Each number is 500 + 25 x the weight over its row's rms, rounded and kept within 0 to 999. Layers, rows and columns count from 0. Numbers have three digits each. The size before them is the row's rms in percent of the matrix's.

# layer 12 MLP gate, 256x64, rms 0.425, rows 105-204, columns 0-63
094:476462485501472508448470513514465486500477449542450532506487512483477477534482493512511517456499540463491510526494530465488479505487480471525495492509455479515503453499504514478457524480494514
133:511491479455479461459470480495495479528461468560496494515476492520508543504492514438499512539556515463516477517462505488513465519515524507515496476477505514491501513492502478461493538505484486
104:508438525496458490529515531535461518532532533531519539525500462502471523523514476505481466499532509501510511521502496484477501504474520522477445501504499511510430519493481508461531508511494499
101:467460477528483514508528464505506485534499466506481483512515481521475512536522490502482470523537454497519532479499543467485471510543477529562516546508460519501479514517504481466487499501524516
095:512515462566486467545508471489548474483544480498494519470514528523498537503480494496551500499482514528498445504497503469514495467504520527482501475475484525471532522529457494498493519526488489
097:457491485499495497529519465510533485495486485502473501534504495480546503521532475488479517505513472497464537536524529531479452491536486519503542514494466510504484509485505525482508527453462571
103:499525514497487507486522475476502530464495501518470525507539474470494488484498471512513502558519459483512472447507476479501446545499506534520522484484545520477466452522498479491545499476495502
091:479504505477470501494504516498519505493485507492529526517494518472527522534568483524493484495509426487515510468479513509513504514505540549468552521502495458481510517496487551446494508519516519
097:516483494503445499530501514566514494517510507501509491505450564472481505525460456492506502483520505492546491497453522490516462507529502513469475505490539485518472508543498506507508520482495545
102:468485510513478501509454515517462468509501511470463501482481467510443530533542511493500490487446508516513499521481466462478482473468469512484446471533473483482501529499470472480496516515472494
091:522512520470511444448480502504504507486510489555473531499517487449526520454491490491514533526520491528474499501536465463468459473531504504509493490472464533505506483475496502538523508464509505
096:539551480514518493482493508530502508492534446525466497530556480465457454503503541526479491534544497496524478503491533509476483520486480522509527500470481483497486541510474478501489475485478481
104:490526476536498521498489518498437487563504527530498512511489489531485555459496498485495500495510519491519457512460499498504527505525481475526528565473464510468491459503493500473528472498485502
100:521482490487541509473494452480436473496526501505472496488490458504496483490489541533540497543517535509501508466499475518540485478526462465467485465494492502496494497483449509509525533523535493
101:538489528500511517484470513554445508506474534479470465519451529506520505497472470540493504485514510464522483542497507521460500506485481481481501484513502504451499532504518477511530448491537521
095:517470518496550515511528520516481429518524492534488546507495522464488482522460451462505489508513495471504508511512473496472505536468512481535506479463499541532519491489510496505532497452522497
100:543493502493473534514478543477510469533500523485470463475479510478535478498532497458528492512492518523490479480426506489486523492479517521487505467501470477484535477500484547488534495493483451
101:437465472525508512472500496505536458526506518492482488515460481498444517519502496456470493543522557519490480450478502496517477530484473510519498471503476476471537529502500477493495501514485516
092:523490518499490477486471486529464547494495517527473507522495554486492487511490548481530483482530536494519481486480497494492507477529496504499485448515430482498467456471481488513515511471537454
104:524499551524503515486488484468504506512530481519529507532521518478528494484507487519545474507468499519513499520506469546500541511500471557493511458479550507498509530462561506486475486470530485
095:467512539494515477453527464504549484516517521476531501457466460482483494512479524522517536526520478556502520547492501500485488525500487493531498496498524546465516493484504512495545517465513525
101:492528507507498477507548492516492477509539497509498504517524472475479495461530502567478493516518473495508496507466530543492485503495483489494487477454484510478544522455555528474544508475471465
101:487487493525490496539473458459514494524468486508507497525527514471505558494520539491523497528495530516504471549507460549549494481527517529499542480450510497473543524494502507487496491479492510
087:519540496466516460534518455526505496498513509460434467517476446525520498469473507489487517500485500485509467557493438540508512485497471521500539472503496487511519506497518492505493519514507506
098:506474511482521533454466524484492520536466475479486534493508436541507508475521478464540531499554513482491501556489492505532487519477508487489512493490496499501511504481525522528527471503531546
092:485541526508520461438469529495500498534502522500501537508469497500517481498525531489516507500507490480445490491435508493506518499456491507511502504474492528490459515490469504510459514473548452
102:477518471502499536491451486475514455540529509508534568515490468523491479505512520515532468508499460489487477470511488503510502503530503474461492485541513514459497501493460506540490472495547475
105:478504440468506525488492492509470515499505525486476526497476515461467441478485497462514522488491504490529512543480470523506512497487498536512571499493486516521459514542487493490513501481552527
100:479507542464487494485483523484563462500528486463439478526489461500526486498485488543455489475494483472501509504480488540483458480482485532510485475478535489530491511498530469516483487512489524
113:485554508458509496462518474535496516503539509499519501464512525464477489473533535516466463528504484504538509470507485510505468531559514479521503487473498471473529467474507509460523483479517521
097:466464521518488510451524529496519500500504503528513479526512541510492529543517522463511531458503503482543498566492492502489520487553470506555499502512511473497505514504531534521530542503491500
094:503494497526496477488483497453516473536493537524457538507519529545509517464522470499479504516482498480509462532495481486512514507472453491478468521481520533455452521533542506490532536488492495
108:520468489501511524525460508483524481505451534544474526516454499516525507498498430461491445502540453512513488508491491502510525475496522508508514521503471519500471461506509514481538497498536521
094:515508538544473502537563518524490516504511507517485499517484477537501541528496550474488530520508507529521493504489492509493495503508472514521503496493513530473510435475536509441488537505502547
098:521542504508484499496500497509543508494509523494457469557509483536517520500512479468515455536502494491534437518509535499488481475513507493519509508478491544517482497456484493534466465519502556
097:457465530514541511472505473456526508562486497498453481504499486500527490538523494459527452519501507502542522512519500492513483517508481521515508542507511474472462505527459473489498473512534492
106:512454526489501507504563479517525469510510481495488490530499473472469515479477468535461482468510533535510502518534520494440529486554537530535500512512503496481513519488532466516516503487522499
104:527542507480451508536491497476540482547516495472461513559503454524512484507514529512483488453530491525524506503501476466535501453494481474507505494529471519492509480512517501511503490462464527
092:521530516486492508487529474511510493483486522511496549520457505462503512500512492468537522451496485502507540527522481504480467486516514500478538481476439476545495487453527503464558500509493520
098:522525471473498481487474474495501540486528490524483507482495487526521536519494521487514524522527506448526524501483438479526501529471480502492513455505513493487465476526472521487581484482502474
102:472535527495489485490494486533484494537511523472488517506541463515509510457515478508485436531494463475513472482521514436507528508496524492500483487446505512481504519549531468501503522498501456
098:498493517450533490461500478469497526485504505506496501492552483511507523509500460469540505485477484526517506513509533456518483509548474480505484490543510571431499513518486496516496504471525510
099:524525482492487495512497513485525493495513535506456482512546508539473498525498463461479514474485503482486532535494567513503484536463475545552514482493525495490508495506499434488492502538476502
095:494509488458470503500550519443571472490535523513506492464523491487460522510496517517478486487495479488516520519479493492528498490542515530501533450511478490508502523479491473518528473555478493
102:508503541493503489453482522517516428505503536546501538470485506525488466487493459458469521512479510485505486517522526476502443545493478484517483507496512536501477490507459541484489508500484487
097:494481516534489451497499497518494496520513479531490561515511491540463540477499465519508471507495484506489468493494502454498511435495480517480484475531512511514480497492536442487532525526491547
099:504480533498510532490545527478555436489532516474514533529480523492479504485547497521471493499483500509514502484531457524492489525510454516491485454502473486476509498454543502528516515477509490
093:487471528548489467501532474527518484474545473510522493496465500465490501546475507520524523508483516526537463489513469499495512526515514494438524454514492499500509476468515493454496477475515542
102:532476501507485507538489490547535494517510480521459506508455547514435506501457542516488502450530495488506465522471504482509472471496468512526450531477512512510472510490514494475531491490507502
096:461497499478485453519521478491466457501508522496454498477499476496533505550514519499541515486497507496536517520517489494498537496488470509507436521446496482520508481551508537514513492491546523
101:480530537481517501510465498499515497549483521509452482496427476494509534489498517476523483492464510522453506506454473528462536522481478494501495486532464536493498514546489468484499475501500506
105:484506459456478480461500509523472531476534498484476535511520522542517484524500532476520495454466548499515487502507540477524495483502485488524512483534504463501511465490490505490519450458493548
117:476492526506479498478499502529500514489503489482466520506537500453526519520505478444459500476482491463504490476466545511465500520513505509529491506508487493504527575474534508476499554461533511
113:498496505563484512501495513496507510520473487506474465513462507484515485531538518501544482501461576504522522546517447498512500493507496524503444490462475507468505509474526489474490508480532493
100:507479536508515473500528501545471451516495512483496532494503505440496494516486498460507525508512499483470459527488537527449492453471512463469508469492524478475480472492485503490485535507449510
092:496485551538468468483483508502470497512519517513488490522501485519482448510506469498497496508558517528531500520476484505484478540499488538537485558491501546459486460493505522507498511540537525
099:491518493484440497497533510542507533517513523488480539519493537509448499491492495488502457515489462455487495527470522513453479559520539527521510484476514491513497511518459486491549497507502488
118:444498493488475497476478546508501529485542482518479527517513506480506438509474474480465468550515531478475516508514477523519454505517454496478532487496517528518477480516508504519501458466506520
101:500507486516453492537521502484522485484452532491451510504511470527568540467510472494514483491498488488527500496488532485528497485499519560498508471508505479511488488565484478482503553516491500
098:518471511527453519506515501510530522481513481496491543481474452492460538516448523481485549466517493476512499545514459522527492483519491467526482493503489487487490514474545459509473469478509477
092:549502518496486499540486512479476494524513508521473492540499478445496477535520506491499470447494448490534545526454516493505509517533511511499480531486545501498520508522491478472491509492452540
118:494523540514483521517532502486508496521512474507493519491484498455502516544476539484485528510501523493544513481499447515507475534525513508508546498506471516458470545455464485496513458447521485
094:560514527491481514497464489466512503487551476469481493507510484485555525538543457503521520486473469539481509494523481494543462481507491457533538525519499504486484518482493476486509493528502520
102:472528518538462525482535499478515460498516519541490474515512527481550491525499509490543495508469462477537519493522497536504539497479504504489482467507478501480523475529471504500508563486496554
088:511518492505458514457485508498492464459529521531497483440536486489507554516525474540502482481528511448494522512499515520469476526517514560469487490474473497488515528481523503520489517487511523
099:508529519524496557501496501541494511474513465499485473470491488494514504510512457511545444512519481500557514503509521447453487477514498475506476531523461476503487501489467497473549503525477503
094:482494512520503491503510498465526533512569495469535506564503462510522533497489525524526521514510497475529482523489483511491549491525525493482520472485519474443510526512508502431499488490501498
103:470463506504509474498451466495511472487505512518494481507494502491492513508543510507464508448532495473531549512521543447549484489499465490520487518510492475484462539485481514545478528477490528
090:514483541486518527479508507492504533544511525491494522509504522517518544482530468505476430509538471496532496487451466542508518508475464518507514505521519506500498505509504507437502445479520506
100:521450509508505483505479493477475496492532498477479534495487504417452495520490486495527527506525514491527496560497470481496515460512519454496515555505518512474495503510489531532481533521481508
093:516541470481490498561485525497543505511509508522467534511476538509538508487539494483520482492518473458498506513521527509523524497515494497536511504477438482501495502514541533560510502468488470
109:499484533476456485481540497497505528478530507507477489500528507481423536478527510507508478463478456462479494480552506505499473527516522554529498506517488485493526538500520531486514480514509476
098:537479504468536477491502498499512490518488487552495511477503526508508500465504482498546513563482454495535494500473494500521526551516510521530476503427532514450521487509512529477500502496479491
099:501504516473456521519507473497525442540511531478505543560491480481507522552473499497518489482523492520532496511470500484527475481479514512479537488491504477486469469486523518449523510506548503
102:519527462485496527501476513490498470503503508465508508542490508515503504507511489484513488467537477487499501520513463509524469455576473529527537496516434484483529547497503509492469460488483526
097:521498461532537503521479477506473505470554495462496548499471515464541504521522459514502502538523517508486503518477523505530537483522502529489511509472534500481517418511489483484482489513512497
103:537512491469470486507494473486491453481508505506533482508501539482530522500535516494532523552533463492500515479439505535496470488472525516552500521462535508474527527488492529490529471497485515
102:471518521523470492487460436443497459508506517502516529518525456534500488464511515489502507496511465494489481502492480511523479465484472556522504504478461479470490505517486477527478484521451523
091:522502468489489495471470465514483449503508476533473498470472505522485467483492525452477488470508494510544514501505508482473480511498488566535485495450493520463526537473472478507509486541469496
093:528478509494524505433524496471498517507515502485513518478451544515494528520517551441519488505487514481526486454450516524508477510510448513493516463500494522523514501465466510487504467496486503
109:489459520485493501468474470507483469511482524467528522441476465499538535540540496498473492515503554505498510473470496534517474487523488490497528492496487474468472507525495489481457475457537514
093:537453494447462495459497520527492517517508456500483520499444469522520498543472533547465482536496467499494463503502494497528522495481508497482508491498531447498495511511490503485514489552491505
096:520488476487407525502533483537545507484523492531476513485460506530498530486528499490482498504546495504506522474504477521474499492497513476516493493488468514496486504493425528549513496492498498
094:467496508530509462523541505485487557510506540532494493493521506512510460509475489452480505540521503454519503498468502516475502524528541477457512469522476474479495516453498485498511526512522548
102:457497545470448497487472464514508499494545484482472488507502491521528516498515506481454500485523484470532450544486485443521536489505468477509481474516531474516519497542484479503467494492507512
101:441506484528462528507475541503509493536532466525491466495479551528481513517481477441493481536474516469488472480470515534476515540506497516487502510483509512530490516487482472481510500521496546
092:501545484473517519507519452489510517479529528520480511469442494505493541491502495528531472449472495513509469507484507467514492524484484512536492468534508497472524484473438478446515498516512499
106:510470525466495502481494515533511486531505503506474497482500476508557542521494519502526503524457496490469476499474501476536475498452500535531496470486533506451518464472573511495477500487489470
098:484510514519491494499466543474518477480497513520509513499469504509509474477506512500488475505558503471516500523512475506530500522499523462452489463534471484436475520462431522524485509532472486
107:488505506510467498499493510509444516510508511485465540481525486459547501512535486493495500483525512467517480520508463497493546504510504502472515469465501530478537482484481503478520534550533426
100:513487499485523533464497486484516476492546491496466525479531441537475498511492468517470502508451534464536511488516495493497500510498527496497498492474462508532465492536532494524495447470516446
090:488510504507493506497538502449496497509538531529492491517473457469503513498510456433455440489470507518489524521474538478500487499483521490466527529495517491503490445498496521490526488457494484
102:479502488466518518460500480512525500513523549546463476446518485484499511507515456467536527540531497536461522494491491537513508482510462510490505532483510518453514535505470516536485512492481506
100:532453497506529517477515469544487475496468501564521494462502502521490521478512503479476475535494517478508535548494506464500497529519524502525535493448523478494480547522517514462479496499472486
104:484496490509507498488543459563558498516508524539541519504527527492482513464526477503528512507464504544546463517518520535510458539498514485520505494501467520507511531462512515498495483485513514
088:498512513496492495468479494509534508510519529475517527498463473535460508549535489505459459518515468506528468476459446477486483466537497471498502480505475517485505475467503481523553479504531513
096:489481541563475508532461491518549495498490456501460522503472466472482516506493492561487506458496502482492495521475474507535519508463466523489522532525496498484473516519489521515533481508480468
106:515470522472491484496461460489545493497503520491472515484494471535493532532514519446455488519482512474518496507528525468555509510527520508520517484481465488496517476469503491501451448527467485
092:530444488450502496480504492526513470497444455528504532515494501495529529508475484505507462494508498542506516516475502529490478535448492521519498474498491526526525519507480454520442473503501498
094:563486506496480486485487480548493507582486456463488507515467475488479469512480529519491478521519488508543480534516499457483528510492494497525495496514504514486522518478453505483472483533508476